{"n_layer": 24, "d_model": 128, "n_head": 4, "n_kv_head": 4, "head_dim": 32, "d_mlp": 512, "vocab_size": 953, "activation": "tanh_gelu", "norm": "layernorm", "norm_place": "pre", "norm_eps": 1e-06, "positions": "learned", "qk_norm": false, "attn_scale": 0.177, "bias": "all", "tie_embeddings": true, "parallel_block": false, "init": "normal", "init_std_qkv": 0.0442, "init_std_o": 0.00638, "init_std_up": 0.0442, "init_std_down": 0.00638, "optimizer": "soap_variant", "lr": 0.00814, "beta1": 0.95, "beta2": 0.95, "weight_decay": 0.078, "lr_head": 0.00969, "warmup_steps": 200, "schedule": "wsd", "decay_fraction": 0.79, "decay_shape": "linear", "final_lr_fraction": 0.0, "batch_tokens": 65536, "seq_len": 512, "doc_mask": true, "train_tokens": 138900000, "steps": 2120, "dataset": "wikipedia_en"}
Each number is 128 + 32 x the weight over its row's rms, rounded and kept within 0 to 255. Layers, rows and columns count from 0. Numbers have three digits each. The size before them is the row's rms in percent of the matrix's.

# layer 21 MLP up, 512x128, rms 0.171, rows 193-398, columns 32-63
106:078090158182083174161102118162147145127148119151152128135100149118113099168111100187091079092131
097:128154110110085099125105166147133172124164118177190131127099134127086088153084128185198191106107
107:179056090109106113152099109099148100121072145141129142135116136145113104115089196070170118136117
099:137078142110124149081100109087115214133174137097121124192087145160106154158126097124132136097155
101:136142108052144144113166146206130171108158118191103120138099108114112095167124163100150137099105
110:100080158183125143163119071105114125151159081140101109157130131071120095156134131094190107119174
097:179132123085135077128142102173057126137152169168188083197167117086162108168134079126133094177063
103:158140135096148134095089103136107162128164102163104140189160153137137157109097133126104194142126
104:151139095118100086127129138104105151052120167121088111111117090114181144128139151156092129122141
089:150123129116118096105081164178142142059134113153135174124191106163075154147151113104099156122143
115:121131094117122192139178125077102104188129146139176168109100075180129137089139138141133153119104
106:098090150118120129170113143090130140120153097143163160162136113185096134166110200163110126133098
102:100085115118055153080114092176121141163151062166161194124136189137127134119131121139155108148075
101:088149116152110165118078098136070123081153107219040134171073094148109219124158113150085131098115
091:109162160106140113140120146093081146074138178157073103164151168107156190105088091151147120119109
098:177139178100108167147166052123137116097161081124133144081138113103125124177099133154214145079130
105:112115106102056120085158146149143105174087101141132136134076061134180101150152143144153161095124
097:071162140143107133105129125086119137071088195131130121114140113146134098159125153168157126102041
097:115110117068115135105103120175152134099073099147087053092170181079131156091146133158125100111065
101:159121125067097129142111115100147158104132126124144100114094154076137143143101177170120125132137
094:146188082116176089184075096067124074134101146179151152144118176168133163158175030108091159182072
099:108168136170118086101118198163130140086147109151115117113117135168109098165115165103130063096137
096:109152174155092130153179152119148208169102106096154076173156155118122104134159167119081162119111
102:135150136120144056137163050130142073088111098188128138116148128079061125131080094160086133071153
100:147120138146177075123142108121123102127153078089147114121160112159136172156137111135100153119124
105:137120112143125105141086143181053093159121112105108111098047157100097115108127093078157160121067
100:149124155108101165142128147113108127099126159089178119096159077108152158135143149150128121146159
101:144090145106118144176078074136179058129063115105128137107115099146114035120106102141137123148095
095:120118145102088124133163129127153121168164094208159142199160100145166153160091144131137160114108
108:151089164143179121100146188083160134172120146101151136066204146114125157113147109162107083169152
100:091162183164169136119130160088120159073115185160163141112102096109164173112104163179153133136071
097:080126142181094094166127081070166141102103143101148136106124100118138106160086094088140176120141
090:186067157125153148148113164132145106169163116107149117186139114057113141133120180101106182123121
095:154100122141117107182128106137158133136085202086077172101132111112110119163141134124135160141169
100:182195159166119144147125112117110111123066087130138158111078148183083092061124155132149117101124
099:141150147141125157095182123083117102111124119111129111135127132134185114128156050090088071127126
101:174111129115102146156084138096108127066119175105088124103174079082072117141115126127113184139155
100:169096105104150152135129205185070109182135126108107098112137105162126128177110135080134084102114
099:152152215149130086166130089113115103136105118134120124142110207119127121129136079125032102147159
105:159064110083150101137142122173123102117197149150119139152144108090082154106115220075169146143132
083:108101128146128103153094178099116158170070163081123115163076187140124133133131155157124101076149
110:081127118120164096108104152121140143094153105122158101129128102167117156136183154127141176140150
103:170140183107151211127141100159084129179129061111161129090104193160192102170091119159128136084123
095:157170196153133151113084153148131148119116116182210137119167147148100075111138016139113137101140
100:162105098123157100110140059093185163069147157130115090122102143171099147126137149095096091098109
095:086093107145088152113111098140076161117106151133183152129133145093143108171190127108192115084140
100:099153138153134151104161176131162117118113164200095100097147079136155134135108134196086154104128
104:174150132093062129084106092126086199122078120182053078171107194118111123132147128126121139123145
105:140058108150122205114145145078109120085118142149126126140123167126146099177145106129160146095050
098:119161122125124112199130077152123145146180121166115121079115139101146115113141164155174152088166
099:153105140115128111134133134123163149120114139166149177113132097145090155083133131187103124116078
088:109096125152099064120091119123158174105130177068117131122099154135135087172174088157121156061122
095:143118130068119145139161119113138182061137161120136171128166120091105121179146100110137101144151
108:100149129145153122102095104097114173073135139140090142141099141116149173123103144102103102143166
100:169146072180181113086157121115130075133101158143094105124144160094172142113156142147079126107067
095:128127081139102070175113063115157142110104077105188030142140138127161078136101097165142144101116
088:114125128153133081086143172170157112136114156127127074135133176120125146142119094085134173132095
095:125129080120162128136176136102135146104125146182153065146093112107111159091125162109133138126164
103:151162160151107095119142098113162117074158135165137166090126098099015132136159114109126156100129
102:202092085060095168123178132116163174071123096133123140126146182131111154107120136162170129145126
098:135086111118113092102113169140112187095119120166142116149054102115146124146085073100094113150126
098:108176076073130141136119088155116133136090156159178100122143068181154116106160155102098138119156
104:100134095113145152146106102176180157116142107184125124081120164105167180056104203178132160132213
102:114162152111130112105154096171165125070107101144117130118142086119118115168116062117156062103182
097:135134140131113152108143160112072114114124125140131075075131117060160137150110119122087179123089
093:183092110129126122123115069166114052116109107128222127117097103149179141111161133139104129148135
102:135134132053092145174166110107109105131100125069173141108119149081084162112099119192187116145110
104:138073139200112143165101175153037151148103046103147064170149133106141208145150130110116095107120
097:108145117116101117174189076165102160194087089127178107112082116131175154137191184189127147192100
093:092049167125127103182153111147104151128135126089150104130178088083145127160089117135207012088128
102:139122089110173133168118194155165127106110111176104076109179138158031088167135141151152138113106
091:203078138158131186070102163164075172097133114129119105093114141086088113061116105174203171136077
092:153071103136114175181124171122155159067105117152084076099070063101113144147099124149170188147093
103:120087070154138107119074134092056100062134103103108071136108128157108082104158099163077168203116
096:207165092104201132123105126150080118117139069086122125174149121107093169078097176167089158105131
100:106083085109145150141147100171157085118147173146161162096089176193140122152066165143073142099086
096:167112153121203146159057117140114136117062084107075088131143184121094158171101127119074161112103
099:153154110140194139158098120095146151141157129111095150107139076091082093088107153127196134095124
087:085094147095186139163103129131161134107056100141155131166120122160124122095131141100122112126039
105:133072154139108106114161081141155164123111146148128117191111114107156151117145149088080134076099
096:143153132096115146090109097124103105151190146125121046095070065066169108176122174112126125150106
107:102123191109118157137153143091076122114129137210157103107134135133149049110134121112117083117157
102:149092181129070143137124081164205119081094192122081096082113125148089124126190100132092156136114
103:212131169084128191151140072115065128139161133127088184181134145125175089075081128163115114141147
098:104070154168096154102100132118124085095123093142163142154181107187073114095136179067095128192125
108:153183058190105085131064090116078169149109143132164099109101119138156149050147096110094119141177
099:160080081094105128097115159125046126090101138087121119144133119131112157130104079159126132076165
096:201110084112152091123122137090245120162064101138138165072117143123164113126173115169096133099151
107:097065160123111129125138136116149089130107190079189086135123145144167138090176172103142084110200
097:086126136156145108127114099105086212120143066097109166129114137097124084175126082126184116133160
105:155153111108152159105168167132176159141104093105104097142217099116119136111143148093133095112078
105:094153054061138147111130143142158132145177139195119195101146125115175113134125086132096124146079
103:145163111067117176104101139063099155063119162102160126151107171148102130112121136132144128097159
099:116132152099103147082143080073102198151082150119097138118123107105145160166148098114070159121144
097:125093125195142149150076121195155120153120078171119074115115141066123166154126122161143120104159
094:149127093156092160113113117105128110152115148132164137086050133117150070134150123134176101089122
094:136123191077132114164200128129146172157109102141125078151128127098109161145116131128139141120112
104:147111130086107115082086165108131155113160177197159099145125096146119113098096140153104135142171
102:150135210150102120152124133122172136136079139097174128126135109175083125124144119091173121123182
101:133069121125169122115078115121100167113055111142090131107108130149101143118079138092152137191144
088:070072116143161118101076142176160112076138106154115201119080115107083135149149147102208102143154
113:189157134155145187143100097134150167145131062153182092076075128124081088129134116133107102120079
105:116171120151116161132062155135124135136150086116134171123073119111171092113185168114151090150069
100:121155155164153125150131101150122123122084145125105103088137153125165190128161170156077128141105
090:054131135101140117152116136153155066091106125065138119081155114118096108149177120119129121078152
096:213101148167151110126142115076051125106140090084168075173175124071087143113068088156146125090114
106:157163113098099081081156161150129159133159107132101062180077135093145180181136090097155107171162
097:144122161128157170120153153087119167119112172123166112061086152128166128128122164127170153126174
107:160146089153096101149141112107177158091101133101153134155090131128135125115202230129128095158118
108:130121127090153145158122129163123137139127117136066063130175114131102151131151098099054109120140
102:081106133160065165128071212152104186129125158114144121098121157159109123089069122180157139143124
105:136187142144199112157117085166143130096136111176132122109127126152108096099142165137142150107075
089:127128140151107132160094101108206106121121092207136142096096146035082046168109110181133126143117
101:090065136124200224115155189150084073168122137097112126105174136152130075169122108127124090151135
104:096100107164099137073135115167133158147122097147172140167109132117179103177095135103132157088126
101:150079124164165208145073188159131117158082125147148095126132079115192157153073155153180181124173
092:141113134134158106135185160098061084149073100121161102145153187162163070129111172147104105140160
103:141137156103119140137137139045103104106168097163125034113101160163177168130154132124158083131138
105:049111115167063183106136133115111113113179181184099060154128151153083103129118159165086091133174
101:167088131104170151159124090093149135145092184093141164029073112144120117161098134127181160149119
109:089164100184135104184105131154165173122124094145110131079158121140125126121132099148069125097072
092:169122123109136082131084153129144136103192139123141177116153154084119212144110098102133127097147
098:108193160100129143186156132112132091120057093113140100135054118101075106153108080129112146132110
094:110167141117103141158131149175076103174109138117198214094163191068119101112135091086124153123169
096:128145162151137131106138071073191142119095153171140095093124200160170128144152112100124128187120
089:121131173119092197094122142162191107152136120107093091134100094138091162104081144139115075151116
094:111121113173175132129178128133136124144146030212117089163108096126081148134072119110109140137206
103:121160151147085072108093082177158168143139120058109154147164107108165168140156126149132141155067
094:147115123135133166089111154171115121110106101136149113136118114062124084165102083114159093191170
104:081105153107103129157122108162122139111121195184121139099161118085132063152088184082083103161128
104:103103211139089169152143047175174135087141115114170152163166159146141172099135141102100090097135
096:105133142167172069147110133159126121115112144172167066113104113072024131136116106130152140121083
099:128089116164151080084127107140144116127149099172094131153104090134164139159158114142098111161069
099:153137067134169077140160174103101155110142121130137117033157134103098092099161106153125101161130
100:101118080127156083164151217120104093107153126137135088139144142088081141139161106134132171111153
103:155113132122090146137106227089122106095094163160138155082098146153110148142184160115136144154168
094:101089099108146137090106157161148155076043116136210153140147202183205076155168113152168158122165
106:106143097165160111132123156118117089136138085062156147145205111200110126170079171167109166112109
102:153132158139155139172103121177113140123131205108145120114104132116099119148105114116134170145136
099:148135186119161156123147148116103171129140127116142156062120160094126156143135115086089177044143
100:185083102116124143130110134116165053093204146114085102105127113165126160118113146146098148142167
097:088080158137119137165124130138126060120131091147155139127094203124139067125123130103048155091162
102:088149071114164174075089130138127136109059097095095137105141137156133101129095120136106127196079
094:140092168142116086095132096075151150185182077162151090163134106093152112147142176139189112105180
104:101115091140123136181171098160084113116071121157067082075160132144127112170121123132134138149108
098:160129129148174163115141057155061150130067120124180126088163136103103166139110126121143161123094
101:072159156092125161157142168212162085158137131130143118171106157126165147178125109145172143100092
105:172104108134096132141090127139123140095067155138082144155133149092048127160160082130142113179060
100:124113159150118092048139106125081141123155147191129079126131097176166189143141114143087098142076
101:107146126127176057194138141162091167062162128115040151166125169121085145169075111122109116142138
104:136116087124123145119147167152150124101147151158152090054114169152175169122101119166103131151117
102:133105048111121080132155105128139158112143104143163119135082113169156143173185126116149171154142
087:155134144118108195094120113083087149120073107097118115129140097164123124173108156159133131124114
095:127131110114139173100090150144125126126095116188154143095143164140142051133118068156131125123164
092:141152094185099165112131117136131143174139141055096126114158086122152121143140132083120137063124
098:139087137152149164132194116127129164152099176153120136122143124133038099203132112098121130083134
103:171085051125108083068166107162095097135120157096081107153156113164114117156146168077123121166118
095:201119085159135146178132126153146158108167153130125115069080131137124098081115138155113151150130
087:174170196163073118097088067079165125105152109237185088106138129151117096143094145122137149125164
098:135133097124136131136151159081108150106094142113160176139138088129137098163121114224099075159169
112:154160156123096108146069118109109124145172126172098138128156121123128109128110135193157092153151
104:128121146162149122105144125129187171131124153124136084131156156121186111097140144133154119175140
099:096135153134085125095113149111072156124073138091139127156125147202136157071180146152113137107111
094:095108119142150073140173090133133187100123117131130149143075117129110148093116065130176145071105
095:071118192147062110101181135108132173103099115098111124105107102082139146149104115147127158108150
106:130166109105173127102175123151091099158134144154125085103133136181090109116120114116140142155164
095:101124087150121133131126108158125072174075120114153101122146102120123075068146130139096108082118
110:137090115148125180130130128074127164143179123152151150108085146127154119148162126132166185101123
097:168143160065120115166113128087136170161121159166134142189147159134095091086120155143142124141142
096:105141130137129151161094126193118135123135142113132099105157123108080128162165176134167094145192
097:200223115141134083095206051146091127167113143149128026160145109097150128072137104128153158147146
100:084089194076119192060190173093110135074075166119066164195149130138145094142123133085099132119121
089:106129177139134127055122210075141131111115132059174114154118073109177109165177152104117110081096
103:128089168129173147072140134117158100084145091119134110119130113139136125094172109165115147145136
098:128123163150099126130173119140102133137168119084153176110024083135116098135151138134158133131150
104:170107179067173124110142067137119131169117165123146095153102170126115246123146114130160181153170
100:087099145120145113158148153177155124128116117146174155126136058204160120220157069086117104131104
102:128128159141114098117141086130146102098061108152129138059120106112089132177145213098095117133109
106:103170192132110118148134080152126144063107124118101069099128127111116186165146200171156169117127
102:167151140136218130171126108142097110136139110146155149157065163181117113193146148095090104138116
100:150163118098200087171190120098119221107094075112196168111130147099081116141161126077121094140101
100:119095135085132047146086160155184146108079123093168094077100156160160124152102101157141153167089
100:150127067123088099115143127115169105131103167135144089118189082100100110134162176163048102112143
102:106143040112149138112132107114182099119063080116113161179136140104122145154094151107112095101074
105:151193190129183079149137097160113155225104140102170099131165205149130137176151125114168139128128
095:092087117111090098075117118085166149157093157121147079138094103122125148205093117154160181108073
105:101176135114127119132175065066101147070131138158128075054228143110064144152215172129132099142131
103:150082146135150148152125097126090174094169188115143107127057092119141109142148147194165150126158
098:168127111113124106166164153153163081145148137198120162171095138144145130174131135200125131065073
108:089164107086100113061136095153139086116125138138138094116077149064096157138108126149154126161128
095:091093161127095152132175107152128167089100113175100081120128101097100166054110114139130123111103
096:117141128066165096144090144077106146149149080128066104115061141140102083136106100182122110092133
100:107084124152104124156168111150129122071182126179151128150093083133096065145108186154146123099170
094:119101092131086202128145087155183133176152163158136084125151130140102088108122156162115114103125
116:128159097117134144096108150083134101145148123179065191135118165191083124134176114120098126097168
097:197127191067129117108073111121138139137120090121163094077116180122149112123138132124161114139085
089:170191179119088165095167138178082127155123102147089108115096108109080082153109127139154161138112
102:106082096098169119088140123088097075154202184170177107173120095151087117104168141130126101159165
099:169116056098106160126145157149113093132109137152143113131176090123152150144076144059079116149122
105:142108149116174122157093109166136143154119167134125178094164119137165103117134143087128081141086
104:081111172151165126151152131156173099127097126132198131077145142085120120099141173126095099131089
104:151159150088113140146069162118128104153122149124140119090070136170217162135143176072128167105145
103:179198080080150101170118129120149147111097115145142085157099169105146117179142155124163100145069
100:068100152139120126170198109125119144180101114147068081152092145109122118090169123088115092169144
106:125143147108112151054097147163097165167073132095110178157056179150169087153112160130097158068146
104:114103135110103120118132134207191131176144104093115071116110127129106095178129038143146113148136
# layer 21 MLP down (transposed), 512x128, rms 0.186, rows 193-397, columns 32-63
107:050178084098162106156106107138121099103168174126080151113129066143207113164117099162127160111118
098:129206192115113127084152112141173111134117140141136144130183134126096112156100115126126053113148
101:182107166117127108120117118099096141164170117097154113142098094113073144103161062119139131141173
095:128159114177106172193109132145121042114109091134113122080174108101113131132129125160136213083096
099:099177141126128112170211145098119153133083166108126118120124119171159174057111193171125136128115
113:135114167105186102124138224120098075156127116100141123112148074152194127166134129158199103070046
110:078134153117133113177141169142115087070083099122119168117087093137113163065118134144235035133161
090:128083079177142091060075150132148114122156084096138128083199154084149187134138086103140181193033
106:083132132150096108110140106163148121201222153168126150047100097122113053140130192167120147131076
089:098128117128147133149127153107150160161162087157081103115061114111120162125163123086071170141157
105:098107156104153160154150124130129084159114136096184106102175077093206123047152184119164102098128
112:140123124148107145201097155097164129130118093105145190182131124133128133113123175108123130062215
101:097114135105110111187084093107151150106116104159063099146147167151129101126115071106111077110165
092:110131037131121097141152123147092162154132184162156106196189129126111116154111153125088084060182
093:134087130095113140135166168132126125202141214150140137124127107105139087090184119170126121170097
100:141177107137150109080166137094141153188095122132137095080163168132103118046209107130120161093137
097:121168114115174097180117136161102134124122148107138125139085141076106169102148162094095191132147
092:144089126147101197131159122198125096191139113122161085120139135111140135166107129133117110111158
099:197215172130153140147122156110183092147131156204135131124102128125135129178118152099144108149143
108:101158105182104150127086155143187148082173145132130083100178109117164156087155144137092108157139
094:094099139113129110122131184147140196156130172112174141129114197158161085110106154129105082139123
092:117124115098134138145162081132138152127136142097180089149153121111186112093081127095192121128122
098:138166059175107119109121128134090094098079201123158163076117136141129137114137155096124046157118
103:046137107153155133154081111125199119122177129104105106067123082098096075167163157125154183197138
100:116124131114103103149146119136096179131116075185083167154161123103111139133128123100158139117146
099:107105137100129117102189105143143097104091169119143079104177098098152148110054132191036130132155
094:137179186207125168099155122156185085113123163123089116190133157187126068165146092112098191150096
099:105117104115125122087103157093098157113124174129154137122090129124153146125096055145160141208129
089:071104121124190138107100130130102101059147150098184152121015174109075143145096143109153182158163
110:141128157112129136126054169155114042132105132145221187149140133185109113128106139124110207088141
099:112117110090141158106095087104136120135109114116093179134102107137119084100151128103135124141157
088:159121097101135133106141144179101083144161096121090071144123128128125115095151182200131206110147
085:115174139141102106127140103142135147146086143124122103153111147129098124141119120165178176142175
098:183119169122133134144146073115153132125185175099109110161092099097115178129139122099124123176192
104:113121148161130183116156082130148123098124029126120154165111149139139116091130140174145143123127
099:111110120084123132129115156143080121103195166195118128177199167154143178111123136143152059111200
097:147125142209088123062117141181167159120228135134161145133183197151136148120083167139124173114087
103:065183138094168180156153091120113174093119186091116161141157089112074105087099107128153116184108
097:118097092155116107124136194111113110139129108149075128174144119141095142114067133143153118109131
101:168164160155115129115116097145107148077057106136150124085125146197108096114157181152115079083022
087:136062154211179123143120136148107106080175078113189121094125111149136112125168152091104125114137
104:120099151103120148118149153110143122151067160128113145122140145091123076182056172189182133153183
104:118143134099173108115112108115146171106142165122139141119132074119132166152106127159118111048120
091:128154110157107140172152097106138105096128182063121118153105090101117140170088108075130087120151
101:186115129103172187144145186152080131137097172113178116120130155138085106177085144131131068129098
099:136161170150107122083115127125140074090150077138077144096105067088155175119106077173114117072129
098:158130075172165083103108136078161130156079134176161191128075117116119135146137154147158058163126
101:108129136114085133143159100153140144160113123086218157113066177140129051121077142146091121167183
101:147164125106105131098160127111098101102142145178123080142140132139120108099134157106193070054145
089:124156130201099148130096125119128163090125134115078139102148053156189185103099091102138205111101
097:129109149128112078141098109099112140148109112102089112124169102147173177186140094107148144115085
092:154159126136140148119160114155114140119172126126167157101105158124117136121099197135139154141128
099:085117109098213122082180112099113113154157142149113122122140191093095107110126145147148147134168
099:141141170115135114159078164151141136128103080135114146130148111109160098158097148156096135114107
088:134123127095126160110140084152197126086144126114149170142047090129152097113164158138177144107158
090:118108166118155139097121123132125133075147140084153128149176098135176172134099101191172218117170
092:131060111110112129169138144150131116155092170130101166108095146132133110126151089162166159147125
093:177107170131160091103140137136120118146147122089127143152121091101114136110081093190211164106103
116:089133135149167127141163097140137069111112119123067190180108120110144137125091100120131169126118
108:145084140129112149172136114208101134168110135114142142098117137135195062192119160128169138137151
095:151141178132081157139168130089115090144109133166137130119149133128122063122183132127172089143127
090:139107132162129116123105075190161162042123188146144097101173140169129123179104078173101170181060
105:128212108162123196143144157118136166165182132047153139139148120099111119143173132064105120141104
103:086165130159123139136146170112176131120096090147083199147116115151153138197129057172119103130147
099:115091188175031153187156128112166106090142134080157137127132095168099140128178159135194079148076
090:095113150127092147149189150067130158126148126172120129109137144068148135093165071149091170099140
112:147143164088119108154145128126149113136139093113130129153141104174170123157098095096089141096088
108:161107093129198141081169119143095168071113144158076075131172137163098105125087119116113086120143
091:113069129124125069144099149112134130128152091124111156117123121101088141162064101093093157172125
094:083145147166135120103080078159117130091171110096129131137153119135101114106151148127133174232158
099:083123123112155114195063106079134141143065182134170154171116081145128155116161139124147073125087
089:137107059139132067139202067180110119116191142149128135145083207112090126102168139086141144092151
101:122130168090159100134123149149111124055136099164111075191169181154115168077145130090132076148121
100:111151127097131125137078133131136087109079130108146093148120157127097138104121115119143188113030
099:115142115110105054118172133154120097131097077151149116128108143123082119112152142090149099119130
093:139119107092111116150155110133095150171119142114099106121179065072127098119130140119123108167156
102:158061087131071102144075113173173121101133148089138125145068130149168123167134176157167109118099
105:161118109133129155137090136116075122123159111102144083117079160105138162126133073180119139154125
090:135147096118157081097071179121088153146131110119121083128196245094140141075094108139108099110148
110:212108125114164141151135121139103132080140100101142102170110174153143163151131134156165080137162
098:156165086109108146132149096093173117122122119105182118104171117160144107166154161175081156166078
102:144125157112090153140114094109110175154137136119135128140110119152123161185118138154065167118139
096:075152119117107110130070088139099172071103115161057183086159159091130080125129142072109131115136
100:153188138079142117124128153123113183132174174141084101130186102079156197107166124138178134095064
109:140148109123222139164096119066167060132158116171165189111105125142130117113117128110062160144156
107:071090181101169139122169155071092124122070170080066103114123111132135087094122176120135091092146
096:158117104154115163087158120136130147120038114137120135153116065126109117167127147119142125151120
101:115160139103147092099110135135079128055111160147167100112124108094152138085125145145197127108167
114:122147145088138112116178146118143100111217108128154122102121140176101112148150119085145080084154
112:121089078128139115197102069102068181135088106131124134144169085177082128137122108096136096116136
100:143132092128150156116149108067131096090127108102134186136130111156095094176160167135098092168154
096:106161121124136105110137115151149153171090154133183086080132176094161153135147146160113142149098
108:153143148169116106095078122116159228110114140081129117100173134067156135150113115135111164093118
097:131155164162107144137129135145141106135156107124176094137096089117134123089170164105160158145152
096:065114131131128115105123118102201155128131114089075136057139081122176157150152100165105057159148
100:166129119159117122128103132133171099143099177167071127101163108107134176129079164126119126136115
093:120113107074125152179135090095069087133108151103149147142111113099140113118160070142091122128144
106:095144111106151071133122051130173153076168106108136165142080103122092158063126144103181145103104
107:133139097087148136132177147138130101104162132100147103137106098108175135156111133070181122199135
096:123150125108108131087098150147095107132198135166110106180129159075129085051173126155098198108145
091:101087150097070104116043116099151070164186167116089133117182139141123105120121180164127097106095
103:149121146036181137103123104158120141119148087125132148105127089117100195107153155127114128115202
103:080127142113096124151125105086148154163185162131146073188117119088112107120115157072097169123199
100:136157111133140094066113094129139137114130143139210165134120158112092152117079123109128092120150
097:140100147095206124145123127142115121121153057178120162147124151128127164141121139070051027148126
094:116121089154153164171161082127130177086127084177166074109209110104159171059165091136172104104112
097:150135116151133155128113120091099098144113184099077158163160188144114091094082110158117128122164
102:093177151121087097118160182157174111101160141122049109146104083100123140120156171115122137205115
104:106125123127041115104066173135120164113128103133128163113179104132188097100144110130149131061118
107:149111156122148117125123084130117189196173180103094159145148159068116137094145134165181158140135
102:091199123110102150123134099167112182082101113124083114133138163135146091140165136138106102160162
098:137096058095098090178137117092119114097168167097101133145143134080106095173106144078099131158114
089:167150115147136137133111172131186131150151069129112137094161147182105114168098118142138073140116
101:122131125151119141086150194255114170096104102125153053118143134098097113157203077172150101157144
098:118101090126165108101141102155162103118085169143142082180144112167132128125175068150157148151178
099:166165108116172148186109114126146118153148126157079090083145138161122160169198157135137108110133
099:133111111153088146082136112117119140167155136180069165102149141121135163115103141092096133159038
108:179108118133124156134129166112121071127110078083133122159063088111165141137083103140150139141157
111:166077124114172136081114099142133161076135165141150103113127148088114100182082121139150118145183
090:142185121103116133109094072147133129178131142138070119139144095170110075172099143060121227154167
102:160144139063205140091162128116102137106104121110136140128116146160150134164157146198162129181161
092:154175140117163103101073192176129072103126125117120154104145155114130100139140093105149163140135
098:121082139175117145104136165109103107118130068155146137122130150127127097083147090162129082153079
095:082081128117138114128140111058161152161085138125129107150085139146094140135105208098125111112124
098:089137131116147125134181124147124116115144095065115110043146078122047147133073106095096178093135
090:135106141163142145152067065101104074097143169131137134116135158173158123100146194141182119111154
096:117082120130193162110130125110121112196097068137177120088111093087125109107161138086128112172095
102:171196147116179142105158085137169099134091165112114089109082174076135156138118177123103101106113
094:036154089142103151160101084064099157152133120098127126158166138125114143130053113154119133145100
100:116114150082157135118182114126129100177152111128143093173132147124131114148169104082167138104127
106:147099100136178110133111107123129134152159142142110104107129139191072115080117177125107078139100
099:099145151126155190088115122144108140129103101086142111178158179183148199111053136140128146123147
101:173116161172100128113161092121083089118180160120072136114078115086125182172143109090121135105183
100:089113120179140114111121149211145077152133145105144081149121108128157160169135158140124125143187
113:147137106138120152180126147132121219117079111141092111155188180179062103110205181144132142103153
102:135039130126134083141118094151128160064134110163125122176152107079146156156142136077155126115099
092:149102093149130179160152183092191136098131070146164149152184188136143136097156152151104220109155
106:188169105135140060124106122140102112109100163165149159093098133112142109065164125098123090129141
103:151151135135077145109123139112109079160156169135162142099093137143143147119141099080079222119180
096:125108129127141137075206110097086066162134101137137119173121124101134150106059152119116148124151
099:147144165137162162160063113166143102153108118167164104136126168111159100113141147110097119137135
099:075146113182153146181087036129124091156201124130182112099141138123144125151086147147123089134093
098:173096114117141133152111153135127121116092078140113164115182101119113140143178131186107140159164
098:103125120095100096166114155151161132159128151142138098160156115110164085133054167120151112099074
105:109135139110129152116146131065030091150152172113141084183153157185104188132197109080105113162126
090:110086175118106191080169136163145090136194128182131067161164124095109120129150128125111159136123
103:128139182119127137123119109074111115150124132130195127172111058088140132154116127106126158108157
098:105164124102223075132145110145089197077162178114117103148165147145029132144097085108108081103106
100:108127192146137131089102126099096134103140128146111115146111145139181132188084096172122179150137
104:133155139062112130147180108170134109187146128103211101111176117131140150067141156092181147049115
106:105162148125136153164105184145095115071041099149082131179099070139134101132150078167140183135168
106:129049110088098132124104180120169164124082140155151122119041153160057074081080117157181050124152
101:126172082140141052112100145156140103090157094147150145113157118085144152135125139086148097113114
096:135159122119130071101147106119146099119140129086111128151119116115122127100074087154124114118085
103:138153090165137090127082103089079106150130160111096176153188166126154076072093194158165145113085
100:103192211061153087108124091051124192155122132114090109160100165145179117126135138152162165143112
104:154113164157150096118121140057082141146169135098124084096177125203146166155179154134092132178149
096:139110065104159158100093130144103113116096163154133138084129100139114168133155182128171117153145
094:103159122074137121067087076110103102103203102119103216187117174113127124141125099158128225204096
097:100089141121106096066122153136141129147132141138118154064155098129153103101121160105125101144065
109:038133181150153079190150120134143128127108150135141089120124120161136111112163120061096088098139
110:187153084039153169116121159116083098093103126103119112109151115149120158168087160097121090169109
102:098140105145106153058158183109145161164119175145148153123177033093147144124125097058149128143074
098:150137111095131112122110167137127098146163125129123083159167107122180146144174123112105086076149
094:102120112129125159035125119126138121182152165127148133127087141130138056114087128134218179106114
108:081119119168163140145117129111198089138090110144096155077097138129098165133146172113121127144088
100:121152158120173089120106158109168135128141139114089121142120119087097143152153137156099167112136
121:081141106131118069125140144148080192156155155139051193166138142176120116137149140090180109177173
100:172102082106087143109172122145160138126117116096145123069069067113070136117131154142149153125131
101:130150160116126095144146094142088164183111147122157186092128142099166103095122098099100038084150
105:136185145068115098148076140144153150168117154106104141140137157129115096107136136153135124131175
094:113152110144160094140071118170118154169168128128101116137159104083167135163176166150085197150109
099:115090103155120112092051143174099120082148115123169127105123107107153123119102106152116134120138
099:086125062078078148163165136127088152172149116139145083177108112117109133123112190132078128144132
095:175083081154100156161149111174188112131055123200113139130132125144124099114091128161156120152064
095:115137169132135101147097186161077121097108114179130173166114096075075120096126138138186134132148
104:110150100171125149152151125156152148096126171081153117113178120080137112125186092111095154112165
102:118120135099096182113148139068133025151128106078208110142126135167109142082104093146122123150124
114:139146116135101118195143189133083055141092092172058109169170128115071168106135129095131221137201
107:075136147131074089128101097152125151162172106092162128095075106063121144158134160098180124143097
105:151121132151119115116127162149135125102106080175102117144147097164124155143122108113147106184122
099:156085102147110113102145079137107120065115171122148138150105123153155208106148151122104144125133
097:121170124132099115142135187160075192145130118108213124163126146102163180131083148116195116137045
105:103140171101132087130100118137119099152096125124068114162156161086086117143099152097116164128046
104:078147161131129131142133124117135143146115148154141103110164173102120158123154153112114174170146
098:150176154158056136122195123130143155189160112155154137113127110119163079148104135102143146132194
108:111099109155147128080121133111153039149073157160147167192138066163117150116165118152116052152102
094:091087138106140126127167160114166151138130148102114146116113122142091180091094091117113161163131
094:142119103103139096111109129107120146078136168058127137120130136092079041114095180066138090159090
115:135133121123108061119141060149196144130115116149107117119090123116147154090057120154118140143139
093:136111112154098111132140158118111156140111137064137119164162137150122089139160155083102171134063
102:155099068106126123125100129142114136132184198185117140190117142142165164131152154073072161112175
098:151124117138108120119144112146125141103109148154095096148150078155157113114076094068107103149144
090:159137152138116100097090076095112073137103092124122136098148151139152162092162086109229043094161
110:139129123131190155096079174093097147133195070096103132133192144116079102154144118120133197106125
104:108190077100095057074121045166167167118186164126125106126111090199101081103135153151129120131074
093:091110106106148166115156136089137147147111130101158213178202157160126085112098160168127162116163
103:124088105146110118145089137150164136083108178117039142125088186146063118084134125119089115129100
102:164197149126109067167171158138178162128159092139109116133102063114131178182088087127177194122082
108:107156111174099162153159123139134062092143170118120130115108096093115106134154114166179076131160
104:140097104133127141130107170168139112132161143138034145152106103210172159123126094135167076133086
098:105103129098146134161165110135132126142149079072099162061118090114141088133154189107098035142082
109:117167166159141164177093164085096141160141158125092118139142117168125158100140119074129055097126
101:131138163132111141179185082079065083095115116100116133154123152096103122180092183098161124174134
102:088120124115142067044174086192123187132145128165130143096104123163171162112138101099160134062114